{
  "vocab_size": 50257,
  "tie_embeddings": true,
  "init_std_qkv": 0.0174,
  "batch_tokens": [65536, 131072, 196608],
  "doc_mask": true,
  "train_tokens": 1055000000
}
Each number is 128 + 24 x the weight over the matrix's rms, rounded and kept within 0 to 255. Layers, rows and columns count from 0. Numbers have three digits each.

# layer 5 MLP down (transposed), 3136x896, rms 0.0249, rows 1607-1661, columns 512-639
117129140104147113125123118154137144159120130141085157124140127130130100105134123174088098126114134128117177119169109075153084129134106112121172123104153126114124144079115071106126118133116105111133088129129129167135133087079157141144124127138102150085094154145152081122127129123144135134137156158133136152118149098138128155072133122101164134135094133195090124136112131140134116146104
108141140108173109133115153111122107131145145095125147133140164130137134092139127109160128106143089130118143164129101138136110155112152141128123151152151138101135119119177149137158140115117127153120131139113150098129136132163164154126146121131127146147102105117133105129106134100130112141134110146114149152131132146093137118160127101091163163155110130168151093146141174144148145121139
141106132164127145090138111124122135122137106147172117119122154138142136167127134138163094151092122142140110138115112137166123115138132112140146164134121087115169137101123147172114148116118119170145162141148108158139097079145156188175145123112111128155082140132103088106100141132147138112099155133155162127157131150126140122115137120138100104154131145161111178124086123111104143129161
150107087103134151111128137137150100170150136131123162123115134136134125146147115134111140120120109127106095123118185128127135137103111130123111143137124095112188123154122132151104143124119127148108098155152142111102145140153159159079140141121120149120120142151148138132115169154095134153097138152099150125162118136138136121119113134100099119137139136130142117121115081150157112147135
122123143138121106186170117126178099172112086178175139062139126098172141171114150146125165128108140125126173171177122123107119130150094130144111173096128119153136131152094131160116080152120155155149172177097169156153110124142156130142095133174134113124112129147090129129087146157156125115086162083137097151109104140117106171133126154087071180085160112123171126146150113153117071160098
141136167125132101098118117121102123138093126101107135134110125111112121156104142145144125175083129096130109133153128129167123109138135098093115129113142103115171105098102153139119139161134151152187120117123152100128159115095119136116157185126168112105120076142107173124146152097105134146140123122092163118098107132109150144122141154172096142103162148141155119147127128131133113117148
124129129113101096121131127123098114105139123132108139132115095129124135129121119114153124111106152155118095132110152100142113149129119100099125131118121158123112119101130123091101090141138127130133140154132119143131129119130131138149100140131115147143151142161150070125164162113102143148097116110098163124137126143138137105104102145150099139136131137114155132146118135115116122119143
126115133125120163095136107152096101129150143150143138132194112119113153115119126118134113106110080109082102100110123098158124138110141142136140144121080106129134104122099142121176136123123125154111152100168099092120122103096115144123125097126157146079106111126106157093143128125129167123112152108148104105139102128084116124130123130151129123114075161120102117122084144189073148123128
118127146130108125110150131120142127085137139111138077152091104119105135129116101114136113166081177138099111108105150105121172153119103090146112141145084100123145141109129083146161109099137151159137147108156159138174127138102175142094094091132167103107102150120138160125148101077105167133096170147131175127121072106143127155159139166115169116143142119030126080099155128108135102122152
130108118124112115108118107179115096079133129163120166098162189114128135170188087159139114147137137087129193159164131141122089088089180084131091151089103162118141109151161056145166164093186104154126145134109167129193161149158126156171127135114105114159119126169137135120140094158145154105114140135159138178126142125141140166107115134144170104124140159103171124138121129091129145130084
120147157124115126158131104113174100147095091122072078143168102104079107142121083130119158128099116145142101113145117172103143068110098107134161134102153122098161153125145118147123149083162120140170152127142125171150117143135103094112077162088107155147163156121122111130149123137138113155174137132141157139120114118131141113100123101144152100145124132154136159112128118144160070159135
159116088127151123135097147145130136134133139148131173126098106118168137130143129122092092131113075141140106123160111142136146122111134112122113101143129093149134105118146147119135164148158148156123132155123136120125128132131124124124119126124131127114141124116115119099106126118107106152152154112111083110138074137145140129103137118093147112169129159166166118115128123142106115127121
158143126106106150119105117137159129091136104123146145121120130124144101123089156110133090156129148157099116123131137195102162096130120093122117148147096121143145114131102124113107159177120067146121119173089161152146169119120167125140117139130126136138095097139139078144156125120146131071095170122118129120125162096117130103167113126133121137129108109112140118110155160149128140131131
087203094164137114098125155112129161069137115154129112158158122103122150118138162154103098145082180163143128105113146107105121122103163054100120140087139152111119138169146098109150155173120148096121113125135134113168134120116133124061130136143145105133132095140181162131139184144113095135129113145092128146139097140101166178148105184124135095121136160149097117143168164122075178198153
116114117131093104095161110099160131163148134119099189157099149152123122097105142155129130152087109101134150117126179177185098107112101079078135102101183204124139128099132101111107111107087126135045110131097125107167155171165102066135133124085130131137125134164121162135135143148124138126128098066179108113186118104158063110133122094131198139123149066122152113119095132110067110159106
137152115074160121161141075133104130162115132119188123136198133157128140112152151118141142124140063154148079157118146102152150095122137156154143113083083147125082196070150168128188135094139140122129115144156151177158184151089156125115138127136133139122137086147120115108089144107139173081110125093128081102080109164151126105130152123150121178145163127124148145101125129123118144111166
121073168122094150125131136103114155111091123087117151160159082132106097122182144121097158114144115185089106113149130144141147127125116114137110133149102105123129157092142132136100152144099143154101119112131135117112125101067136131086123147113129125141132137153139160146140098150157138175134147132150138119145137136133122137178117112089128122155089162172086123121141152127109131116063
140130125180149124136127135170124131143103124134102156109151113114144134156117125142133111149100121110130114120157106130155148159145137151202140121135079137131080097133108128136165098165082119141144126099148145163101185112167091123117156125121164104140107138117104095086130154072121125149126152159143114111124129095146140146123125135148101135121121127134137139145111145125137121152158
138123107102102156118148123122128115067120127104148146136144153130140118123130129096109103122124135134119100137111125154142127123128081122103132150138144170194112092144105098112106138050145090093129121104156187162124117107127136133088148119163114115134147110163110134111114108157134159093133129091173111138140135145142119100112124118128119126114124156128150117136138151114109183099119
120108102159123137146170130099136149105138136128127132079110118130090127129176098172154170098116151121133115120118126102129115139091150135107150147150106131123183117124150160099104126138099121136129149116095102147142124127118109126103130091158113099149149116122102113125135125154124175112137119134077152134110167135089112113127131123102125092093061173123140180106128108125161139087093
117133121166162136094142139121158130139102129158120086105125153105128131135084139105127111096137121112134128112141119121098141147098160090168122134132103119126105131139138105157162128155132149096111136111139131143191121139141162115141137120095120160123130164109148104140144169166148120136108147129153083153142181125139169134141150115141151112143128174133132141122128111103146124136148
138083094196153140159160140097152108114137113131124129197098154143159124161133128110134101127167132140078132115164156175134110101114113143098106115118135125164170104087117125118122144125144142141128110102134138132137142134133102160099135147145133120140112118112145110105100106146127112093117098136150083167108125142123123142101110130122118127140121137135113121092127113141182135132114
132114129140075118125119115161132083141118149071156168157132108147156167129149103158143132109101129111128156083113142121151093108135144083095098146113138154107115141147157149134131123084121114140100138189096115119089115154127136094103152098121134148137143090110145104117130178145126142078097143117152132116141112124105120083115132144152154105132106144120134104133154108128100110149136
176165090071136131146145193148106147111129127122134112133115095125114135104148136144138090125152129110135124110148088134123148160105107146142119106119125122158135141126158131113112131165134153140143177154102110150151169134116151102122145118147085099143138099110126155122099133118127151106131126126146140147114103141159151143131129099121093116109108132155142133136099147139130177113121
185120139115070138096164090122134143086114090126139106131140137120125162147114145106116163112156089148180154156099153160139121139130130140102109126097135126118127121098142149147114081106114123151152115130125121149132094108139134130113118165112103131153145098143149123100154138106113143149136149121141117097127179136118116178138159136125097089118112133148102079148125095093142086114145
160154141120143153132114124157138179090111117158129101154134134129146109163163152132144133128150104088089140170111118142084131113118120129141077124163127136127162133155161105151110078130161095148170145153124115170138129142129161115105128142125159151111170131108136132086094130133120144097099145162109109116131152156124133066112112073082107147113107162136116065142164109164125141117170
123112138120100117138131162159147124137109116085109138148100133140165141136129152101114134058117161118096126118111089157121149129123148121151106151134127133120122106123143132148165130177150133113159181115079163119114122107147104121093098114155146128191108180120139143107119128144085140190098124135115138115121115132130094171139130124189113161110129135094144115121129109088103138123156
148136141137140121142102112144137122136104107159138130108121100118102103116125115108134110159140134125146141145128126087140134153181127132135083138118119146130156111182136114131139150151143133080165176132167155112131108114127125164168086122113140131151163152141132113139123144117104120148141084132126125156152121136112134151119136170127157150156128112121117123118155132171089155126131
112121140061087177148158162143143132091111148147126180162113172089124138134110159111123155108140103139118151119150153166108148076167091104112126107134124133151140097093111147116174173156171146157151117117080133140116137093128108124112124139136112147097114106149116139152085141115141127107135121157134149067099152151106066130106181132189146101191138149111106098116151153102113090104171
112100115118138129152117143149136107116135117111116112105139147175087110135118118140115136126130125133109109132161135132168126141134115092148125114130124119142122147154136130126115137141138130119117162129139144118112108138103152133113152156092131142157151154131140125132133139126127095169104112142112124110121146133141150166149143135139132130098135132107140120098131114128117106136142
160108133147115147120103119128115148136120119136122120100105121120095103157109148131094135111120128145113142117180103089147168137108088111168116113111098139093127133117162167145107113162083197127153147150131121160110097130139085113115125160149122156097092098091140160146123127149126129164143101125158107111120104142126142141123107117084115130100154135158138138101145137116149100105098
118150140196092133113117158142097106114129124115122119134152162105122145129128111122130129159141144174107117115093127111122104154135140137148126088139148120122127150103127137112129102135125167119133123106127101086157138137122143162105111144124131094129128114161126120142168133104150160122132102156155093113130122142154112148141118096085122150110124165152119143172156143135172125118133
144146112163107154120150188120138120123110112145100089132090120132109103094117137072093062156137107166103141114121123162151087144141128196135113137143143110123121127133115130151116102160139123109127140132109125122092152145156121097131147130125108104163100131123136100154129133149155086153118137110118113134153163102136152131152139154144126093108125155158154116135135115166107152117109
120123110098138103096184167096110150106105109133134098125113167142140126076172127170129126116123130115148148155133117127100104092183143145137098165110138071100095193161142143136146146128118136142114133131129154124098105170148137129126192153155105114123100080140107124098152150134127158126180124167113154099128130134121154136131145139136106108139149151117111104103109093129105116139151
133127102125147149170130141128122118154121152184095115105160084106120117085133102117123114125122139104108138110135115159153106080140143143155164118131103128142137139140111117159096145122127147112093117141160134106106106166155155101122120141099170163070121154114102077136109068088146120120133090119165101092144121170126114088113127186112113112135138138095132175125096106129117156117137
161109129100072160111105078122147122167146125097160087074144146153111152137163147167187143093108185121125131155106095201111155099147147150078134128126212059090144112129136161134125123138157127048134142043109095131153149149110142155140121150127143094120155116086139117103090179103109088123106198166114087123110126050161083088135096133054141129116109125102119129160155147117089155157091
146112107135148149133117120140109150114132075097142153153136155107144142133107165141152133090112111137095152155121067130138106153149146135125136114112134132128157144095131106110160109106105116105136122139114136115080179081113112107188137131141145160107126118119148110087124139140098140153154132094161125118131107073171101136126143175148114116084107144138113137178092186173113130110117
139099135132127094134168175113168127129144119119113100102167153124151139105083137061111125085154119170107156137138111155144148140141138082188082109166097131135109118128116125083136134127077087130164090090137106118105067118099140154163123112158120143133132136121109146133121153131132123104087125069178152157169122176151124094131146180142154128100132157104167112090118194129185157051064
125133165166139114142129122098119143169150121142188117150086123145158114153125148116155108126177113138096118117107126116154121145124091125158104115124100129100115164150174111151110109146150086110137059105115136093108181051110117136120116120136166145136115109161178139167126154097102096150136135129159148141115171136156152130121159114162151081138136095128126151149119121131098119117199
150134095166089154138113132142120121165120137107156141112146123136150119165154139098098105121092121099122121094135152113094135123138125140146132145112109086112128164119137124120101138119128124098145134109124115173162134088138128118141132157106105141115155104144115111094149130104100132160123122126088142146133151150090096126121158153127116114117116140134138088115143104145148126144113
120057103138166134116120105107198166106130161112086094117129138181103122189147136140171120102146158108146143123115125149147099133129094139100105105130171149102163124102131177096100109169130149137134157181119128116126139131161120154096140110137144120155079092157098132104090144153128148122140085118159105180089088129153142106147113117144105133147120156094148143124093160138090119143094
135106103113132132131147121142108140128133155120117116152115161094137104144127134129100120175147120147090111142132148121117124108124088124104112141172162122145134153119131157140166119069115143118114094137106106121148119122107156146116113090125110122114129109098126133114137149118143101100106159109104140142131141139112116109127121094071117129117148114186144156128147128172088099098169
127093131150087138130138160141141120129106104099142143125111102143122104145132151139162176114139118105140114124143121135129125121161135142096155146123138123138145140127133136118106133109127093140154133136119117106167123147154139115130127110155144116112115128142099126109173102120109136155148146133168130125141136162109123104137134177137128155134104119164083116161151156101105170112153
132139160108137147178146119158134113174130130141090133145147119131110122159117128119157123113117093114108136107106157115123069098160145122131132152093175119094147128105132163143151120128129123107148165114153128122119144111113142128143094113134119137127160181165146122111130123149111086088136112102119117123134083175091174129094119143142175125136140113097136129154142125080119127124147
140115144118133104112125098101138138149132146129140109123112115137147103149167123126114122105156113139151133153163115135128126119161105133094133113100142178154113152138136137127112122113092141155107133130108145129154101135145109114148126135173158090145133128164092139135122146151112104163146127136151138168137108130114120148109164112096111161126140166100139131118181155120091176153149
122124075145110138125130122133136143137120172154117086127130138139132114123127155155136107109090156122133144160133120101079114101122092093147138131114104137138133139112137087107133121131119123101138155151163102098152175101144109163140153091085133118126122094136121158081118119130069137162073126127174136133127117152114116139093185095163173111124099119145121151097108124093106103116054
102141127132127106134102190104064148117152119123124114129106117105121111136112090111138136147180120103151179111127139103118121145134153138074151162104150147106146135058117146126166129124099157127156102129079129098102107112100101089069125153111155162113106150142143141150099131098126155112123112109117143104135144118102131141121147128176099119143097123129136162138115134157181125118204
137136113143128128108117157148131119108095121135121145099119136086140159114099126135127155067115126138122109120115148120151087099144113142122078148140122127103100150116118109133163144141141137111141105154121131133117142106124129093102118146133125126163130131113190100104168139100149120091102107133125158095140158121135132156134145126143179119155157153128132162123126148135153125139096
141096159122162166196150148172159140127064101079119066176133180095116118130139172147124136184182106097112156145080105137103072134143146082097124202116078070094152094039124109130164136164141117124109161108166163113130151113113143174146117106127102113102105095069122157115122203156134201091123070115099094112141028129114146102194139111116131133110185125116089125114093109123135144177095
143104144149118096104155141118120127097134111142122154188129137144143147137145162120176072126112139127113114133133125105133107144111170136139144117114152159146134103145153116091096119112156144144150116117127125111107149128153137119152095145149096166165114147119127141120114159165187113118160134110161099133138103124085111130156126151106128165120115146133095136123138121118112155102134
113067140074130156140118112098133167095127130122146089099132161150136147131177085131139124175170131118156150172132128144155109118169113117136107085139145104158157131154075121118105089151107124119137149074133103107155105133116169095145123149131100127069116073101120077145112111153102138104128102124127105147095101169162153100096103141141154121135149141104129139119118120139121129153133
138158095109124158134115129146082116102165118107139093178102130094107088113149118106134168145156152160084101112118142100157127112138128127121113146110099135122131111138100180127133113156147150123124140108194172130100108117143136138109100154128093114100101086150161154143111083113107183112131127087130133102145107143155110117170130162112113175146164114142124157184150164129105122089095
106152079159123157110133090116137129100108155154144142110097127113093135144121090118098161111154132168109094169141105173131172112166121143098181147133151141100115095129109113161136108096176137105130072131134155127188090126116155124143080120135128132114142103089130124145153095155128137090090107092103120117143162109176096124160170167145181159095074110110080120110083168083147121098142
102115136158159122112143107132107097136094142113170111156122126099103134141140099143157105163144124119127122137109113121099126143119121138118135144120100110107083154103157090130128127104102105122135118099113148104111130128169137164126112137143130110128129157108152097097166137109116123154113123155125136090134151166115133142164130112126132112158120147114131138148149112095114099130112
136152085143110122123116130125148100134149110132151125129152117067140140099102093143088189138153108101159112149146114155099140135176086177135125098141132133120130125132130097155140150130134113149119134105132108163168150098141123103138114152126126127112100122113133124130132154164147173120114122151121162131152105167141121128099135153160105102132190130126124087107133154133120161120174
# layer 5 MLP up, 3136x896, rms 0.0249, rows 1608-1661, columns 512-639
114148152129109169116128137096119127119146122100140131137141142155116117124122129161143110116160152136117114107123139104154183113143111107120106109121129140109116148142115091160121108119137161145118139123142141112110121135112110112121113152094087145152141178119141103144138134115185140137121118131138114162118117119151099128130143151119147081127112126120127136110125111105124124132129
153149150123127142186111120091134087092159127150157131126129120169114138130100131126096142103151141117135115136117140114121161138158125115119116128137106139180136102169134146105136139100163117163113108121070154122117103111110176109146116128139120161155071145150128130157137140134139118135125101095120137132102111121113107127126147130176117093105078091142137124127166115095147106107151
125117132146168118143151119126138152108095135107115141122151155107093136143151184168102126097115139133144141117124170117125104076146130150137116146137128126160135114152122117123107131112132107147147128097107120115149153135124122110133141126097138163111145116152144111157128121118102124141164119113121137165124117143129120153128122106110143118088148127123110115153099151133108148117158
167114110122081128124162115102123084166099135152177127142133147134116113175112102112093083118104145135130103140146170115103174151130107108131137144110096092149130119132159129157154126137126138133135143143102134140135109150136154158173127110177119186139144126136086123140138126150067190157140127133140071163134111127106121126163162134110181145112138147111106111071133151158115104135098
103088142127142117143127111138103126145133137125145118163110139150106131111127141098080144147161107142168097122117111102149107172137124138133124113099112118131123133124124169126145160101125089133143136113140124124127128129125123162141136183130156132131166115138116113121093122106137111124133118146118133141118121129095122103110175115159121127129116142150115143116132176146158155156076
135090154142122135126121142142114097129137142110123144173121131132131123146122133125142149128155155159122100092121110098111143122145121156150139144133103122121160135119088101124083148089143133131140102092127177118105167118156112130116169122146144135145107125115140143135107131125138143113123122095141071148097115102152136146126131152116139122123133123137157136138108096157142159148128
112118143164085132144133143123103131132131129108100101120139156069109143135121146133100157164107120148170145097124099149140150108111096148112146088071178180107157106160177172128120146140125126124131123145173129135151154145145123159181108134062101116124124106143130174148156130103143106115125129107132120109115159161105113132167123183112153087105126134131166103174132156115128138173101
103162136151108126176102146111144137096127166106127050135121069112111137103119123107121107121158185076096091116101161111106122128079134105146135163145173143103130123114154088107143080126153133139137115089109167161121106077125130120096084127113114128132169145125188135076109100101129136153107177147129121123151105120149137174168135159125124137123128145091151099111139118123113107095119
115143142183149122150143105139114128123134095127181182091140135136112130159131094140110132125077170111142155154140130120191122139121128087114131154157135095176162132123084106115140132134198157173158120125105132160145134170124128166128111096093066155147114119138154126134168091130163106117117181139140130178138133112115134133160176140181162099107083133160113106111153093118140142165122
088127102119149129119109119128093147064159110134198148127151153123153139142130159075109121064114178114149132097114096145128123146128101129126106116136138113147128117125149122104141115136129163161104137118108152110097135116179129098146134128102110130169103141133140169153099113101107143107109135122121101091153128127111115151133121127116132158196102115121147127132139152137119151135130
106118123100128104150119143124126136118123119115097127123161112102138110097129105103166123177165184110125133168137173154128132139150132143119139138122131175168138166142118096119126088145147106115128156136096149138096152167099125117136152132118170118138143093153149086113107134158122121164129140118130102105136115124119126122121136092114154171134133128148147139111117163128110147128122
188141153144118163104126098105127092146103167106124112132113066102068164148140131130122125148130143134130090119175113130148151141149112072092152169124082119149126172180145083105159099168156093152153110131099124150126156122101148146140135149104089145144148076093110117142133159136126126089134163162124098081180116058110143149127106126171111108109172111141129143116102130133167146107140
113166126119132108130158149144095114072139122127084090146162141132138103156137152163118138117123101123130158136131131125130075131123094104101115093080139081143138137116145086120108183166086131146139067122148143140155089126128134144127075136186118081098150111131140155098140110104080088115100119140139122132123167140101165180131116168116099092139096135132166155111169108132103131157135
163119100120068111087202130068088135112171145155141149125147124151154108123167132130120097117132133097128176120155139109155080134100103127073109165084124162100123101118138117134142152158137129109116145137089109127129145141143121133107150129136098111139123121127158162137160137133153124128125176093133107115165156100142155097137122097091168096165119118144185130091143132100127169141150
152101129184166166159128091132145097115130134136129103177123127155142112125151124114103123082113150117099119115126159124144100122150111100125129148110101152138152111165126139124102134177185106101142137101141148121169113118103127100088124104158138107131127123178101154165117098115097111120106137095136118108140132087091119098105120137144101125107092140164138121116145115141122158157106
146162172111107142138164113107107143142124170133116167171139155123128120133158115145119116102164109143064119165094120107093106130103111101105179142156092078093129141116103130131132135131091168089120153138136109129123115160091099157095144122136104147104135160144115136117136114096123133124131126152127124168149123155146110122139127129153159125115117151123094142132112157099096157126109
132103109111166108120132137102115120119109129121127111166121155111105127125166137095140146147134118105165136126119130095106114118095148150144116155121106064146164132175106171150128152126123168124090134107142106109108146130150096139155142142099159123141148118102135100147167124147098130136123148158126143137123146123129146131145115114135093096119143155121104141139144115127117167169111
134113138090148154121084118120151119071106124092128147116138158104129130144127091152116124159103154097132178080120143117103140083162087107141162158142121125139104127101173095149120148138167102108082134140153159113110114109154111117146122173150133117119145085152098113118169123142154148130105120162134190139124109117128127149075160117144158158117132123099108134113144139132123100111073
141099133129149112130121124119118126160134121146164133139133120143174099103160120097106132137110123141065156136133110140134127123137075153168106133132148125115113105166118114106146079130111129122156125122116131139122111123095124095143163139148098132095121124114162130143130134113144100128103103112131111138119120125109159120103121137123114120099194128105128125129123115115110157173148
153128130144150123131095118108125130127111181109140110107097145114106142111134083079171163104131180142097121107163120176095131115118116097168145130104116126110100111108160139127122120153120105151196134145127130110084125124149113107109142118169105153121130106121158134157085150162135116129121156126144158163143136126149117102121163127167156171180150132139168127180125137070123128102114
141114130112141136102141155095121108111164145139090121100134166141128142090104137119132155154074114139135103127100098107138147139141130109114152125109183142107130140124117145124093138130125124126159156141148115137143125108154114129114116136098134134152109139106176134135105125096087089137124127126102141123122139109119114106132115101113147127161102139098143156115147118101147122133148
137130100109092102124141133093134148110109122100108118218125134167146118112122160118156136105156121130132101059116191127122121155127110114159086110146161131055148140144094101113106111139174136180136178125114103090135131159131130106123115122174176144099120176125139119104107116134140096140163112062131130143163133103086141119130124121155126137112133125152139098122113103110181090105108
137166156137117169148134116131131145106134136134153121147113124127135096081131159113104149166141150154117128135130125108130135106150139136161129082178118152160149106146147142122160123132130141134142120163147170113118165123141111112150132130145144135135087110120126106136135124115111105116109133105134120182135110170152106140118111167134122098106128113114121124166148136123121116118125
185150115120131148097080150116116147133117120127170130129132085102135090111182125130111090108109157111108119123119101133137149133123117083102130154148135166166137121166122116138120142132162119145101139125157131126138133145121105092112145132128139140147117173122137114151116074087143108115147076116154129124158118131152136089134117165133132100135123116150146138135151149152147145150137
136124144136122138071143115111132127093158150109120158114116131101139106155157154111098116164156081119118116137134142104125121174143115098134144106152142080113101122155134099128099128078090127146156115145110073145091090155081144118116124126133117159119144138110137151102111141098151092075149169113112141120125135115142140096121126143142158147157081128149133139143118156141123100147181
128146118157081169091155152146134162110140180131116130141179188118173126169140106082108162064096182109140106103086066115147121116153187106154078157087100126078152125187088075128144109159148124184123118155116140111120121102144105148119165109129137128174062164123093127090151129124101088132168108133101157108119081110155144132103172148160116146121196130118117110174114104160135173162127
114145094179085129091163112142171154139171136107130167108147078097099141151128142161132107162105138138163126123131162128116114154122130124159137134149092125120152150131078080139101136116133099133151132101096154119113095100116120161112130129075125110143125109149123114142099134138134156141134121121160143107138133127131126116126080109179158122106148084149110117093115163117131134167109
166126163123136124136104130112116131125164110111129185142134178120152153079123095134122167108170127148137113145116133124095100120161108126131135155165134138154155132153167143144124129151115158105123089111133133070164144159125135122109141109142154120087104128178122137129122142158120102119085124122156117125159149129146163084117159132136148154151124126156111075129121120109148162105168
100126144141108123133105108103123157141118138121133132134118156129133138098126115132112123134108120127111123140097100143108130135166113110119111105127134119113090146117109098141126096106093114120137118118113129151107112106123132135095118145109111135149152126154132157136153147089101142138105111126089122099133138164123061115119107132128121113127177161118149150121138163114096125134116
091117109132118164119125150107153122147170141147132115130113123156153131136155094138144171157115128094108132142146107134103118129134121136117111155144145135134129126155119134132155150133115114095168130103135095122129098089148137108135112144156107142073142129138161111126105080142124142112112089123129108113152123109165131115110156090145138074155149120117141120147145109116125141134138
135140105126117120134102115098171079143164139114149126126147165154119139146112111095161117130161104111109115087111141093114124134145116139151081135121165149133131152146090123093096094099137116148124140132100118091101118125123132136117122095095148110162099104089113148150149154122151091155142167154151126101114097114154142111110122115109161141162086164081138112124103147103083123130128
153140159111128146120164131169149128078123136158144133154187107137096136111119158114137147156130131150150133165124136126136095110106162120109123114111112080121128133157120121107129146097121111113116147117143148133149141169104101089135146161134134081179138109175103158138116111150155121179163141130141125091119123068133137126125122149126121109068107090135133131158138076102147122101101
095082129136097126156134137107106136082157107135158142111112132125132082148160124132144138147138121094176116160134154115112095092110134120100136153143139083099131090148104110131116157104125069110117081108108130127126133109149118096122131111134117112165116099099154125155140128140131102114130146161110169144155168124146136104123098130134127107142132118122123153110114083096138152109136
139119120151150134085099143110151129084130136117121123142141128094132148188139108116122109126147099159093135092141111154146112100125153136166147101085119138135131109060195119106090173120140103080108119136152137099151131141171160121127122155104157134130089140096142187156116080114159152143088133155169175067136150101155080101129101130114090120104105108121100152156099097081157121152125
093112123156110167074116092133134131179144123153194088080133149116124118098172087135118101131104170119114131127104092148091205143079135154118138103076178130046131103113142154164146092176137085106182095106092144113158178148153158103100120166124100120113097124107163154157037144141122117119151212171109160058117128126107133088094088140094118194162148151100137094079128139121139114166079
133137149146125145110138117122129169100184145131098162132124087138143103109171152155159070183104153117082153134121142141116105147153167092134119102096105110138152164116128094148132134063152141099112078132140167153138160090140142119142140125098149138151086131089156125090110116170133103103112149124139155141108144095115140132117175116139106147059151113122145123135130090164139153134141
173104089076142109132113172130150119167081098134097143165088136110106133142067141130114113183173107136102145070130103088123102135118112156166118086138121102189064084097096138052105120095134104147197144045157141121079152149109110176173164165145151134173147125121073114089112207120149144147149125079054100140112067111129101163166161159086189107158144170165125155067079117121135189078095
157102145128150136192105178131150135123167112077136142144130117106150174145141161153154114096141098108151119139078123162148175122107116100148148124128141147118097136125101208168135120102126142138131131148136143128104156168131120128112100122118147100111103120078104113141082119142091112094127179108119089100154106135103149175153096141151130083124082152136155148118159163165094157129128
155144138119148113120137125131116095107142154119159124088107145119131119160162145160127153167145108148152160141122120099144143103118109106159092140139112141118149118139120096157109096128129140145106082141139115153141124124163138147125114113139104108132105131139101115166064093123131141113119142105123133130122156146085125162128128132124128139114168111110119118131118119092104157118140
102116098142154157173123150158143129094136150120122162147127099137088084179127107100146155093129136077108137111092165147192162147166119133093156084113152150113147098112166151095114127140140103155079129168127124125150098138128142127106128121156145133151142086107090161114086159121160110127132148084070110139123089153173135103126131125102139130098116151120142105150160151135131167150131
125154122137116107127087138101136143110153157117124115144117148150135117126162079132093161113102105096105140107116120129118138169137123092110083114131108127132142171132125127121169156131102141148118142078155134164115090155128109154127119106083127112109144103108166161119144105081137142134066141120138131149157150131161133104143060124072120117126119145140118114077103114141094164089148
123142098115124151092098098117124132150108144156155138117167111166094091110132143139161150137098119109121124121167117115136102103145143149115138117106144147156126125126120130123152124181136107136120161113113126097116113148169139107149114115070108113138097130124101095134155116132119096112123131105159079114122146104144072132113104160111146166117137150128115134147178192136108138117112
140131111160132107145126133136155146144140116137115109151127154143154171140142184128168118117139097129121102117141135162106131109091128133138101118108126108115115136120120146102118112121103153131116096136158118115165146137139136132129147119136110168112123117143083133118097150145146135128138114107145119117147070171107125123134145167141132123138192148122133112125150097149095117140115
144114112145107169103174166102143139112132143156132133095102132124109120112131154116131157111135112129143111169141130124150110108122128127108118153150134133124108126110147118127113180143118130153122143124148131144150121140124118126132124136146132127120138125133114129141106140112113146105103126144149107174134141147147103135127140157099134107116133147130129092113150122123057130117135
129113120171102100125146152089084118111130145169138118124081159095118138151126130102120102083107146106124148158126130153127121106124072117110113104140105128091115119105126149095171117110123134152142144128149120115110130146071108124146144133133182080112120089131126157147184106118161125123131136109187143130144124128095126143119104144137116131194108107136117086140132138094103138148119
114159135131146145133103144169075109102141146136097060158148146096128132159138102098087130135115138088119157142125116099137108070142129139159142175135126129086130125118090069147139134127138120138140107123102118136104089131134132137140103151130187122142150116141161159123149166099099107125142098132131143121118125103196128111113165129075162112117115135112184149137118114138149107117149
164106134101128113108114100109112134112157125122138139180122132084149117092147139162126136131174075084147118161140133116143148125123109145136155125116089118149132126126139078110119081117143132174104093117117115133165098129132138100147139112152135116124113108138147142123123129124128157145117123100126130123161089149128192123147131123133118110119116170156183102141138123082114125081144
121128096103121152187186146185115153118068093064120069128084171158111095151146130124118153118135091143150132150045080167140100119190135089086159153160104092115154100090145110093164198135177110096107165129096186138128150169130124120118061160163124162156111128089129148105163214125111178081121074125121151117165111156092134093114126144119118177140175129103077114189101076131148138118131
111169117124157109106130138140129144127131105131141167118093098138099103118123118118087122100115151109132094125169131127124122134135100112157144135121150132118143111101115116110138142116133146124128134145152143116111161138092156105138088089112102140110125125129093140132112133104136134142127120117115090141144149149152120185113083138114141130101143119128146137117149121167117142116126
061142156157097113112141095078085120122115160159145119166148089157110142136118126143111151160110118131135105143140145168098089127129114093155134131164161174098157112130107162106163162101136152134112140138147080081111087115127146113133149124129092170135100088050114163110141158109128115134170158119135151130128174079152150108159113125149125159171122131127141132170116162139137153125155
169118159113144147109133113103138157165151132104109114156130123123164132170105142152135129115131118136105071154118134078136121131162123119098131159102168150098151128153133115080138147130075178104133160142176165149103116165127075091089127196098146130135074108135145186128136145153091128138114107147163142155089124143128130136149122122086119088172114092129109140112157115123153149126121
106097087113117130133149126120093119119084102118149102059114157139125115118127183122126138099134042140150103098155103188130134129155113145122129103087100145153151135132123107127115129152125157175080139130124157153119136148112100145162138117151107121112144122128119129111194085162143112177153178142114135116124134146082138113178090112134126126130139157105156124134101107121114104115146
134100149133123117121124136137121114141112131119110143155108094121119158119140130131134141194113118166135097057137126152118124136112118125115127119141122077136131145125110144095141149120111103091151118159144165175153121121144148137113147164147095118138166132110132141088148101133145131118147135116107111105122138113093160130120124147125132136099092115173080129093119159096137130123090
142133078098111100117114158074113094104153155100120116143138146106154158136143103112171147097129147163119138142169114126127138155139109158144075132111149144113116112103124120096141145132117105120118152148116057132122090143145140079129162149088129072134120075128145124157116146142099126158130135137097112147164110120080116112115092137110099142090118140126124086097124099138164123132131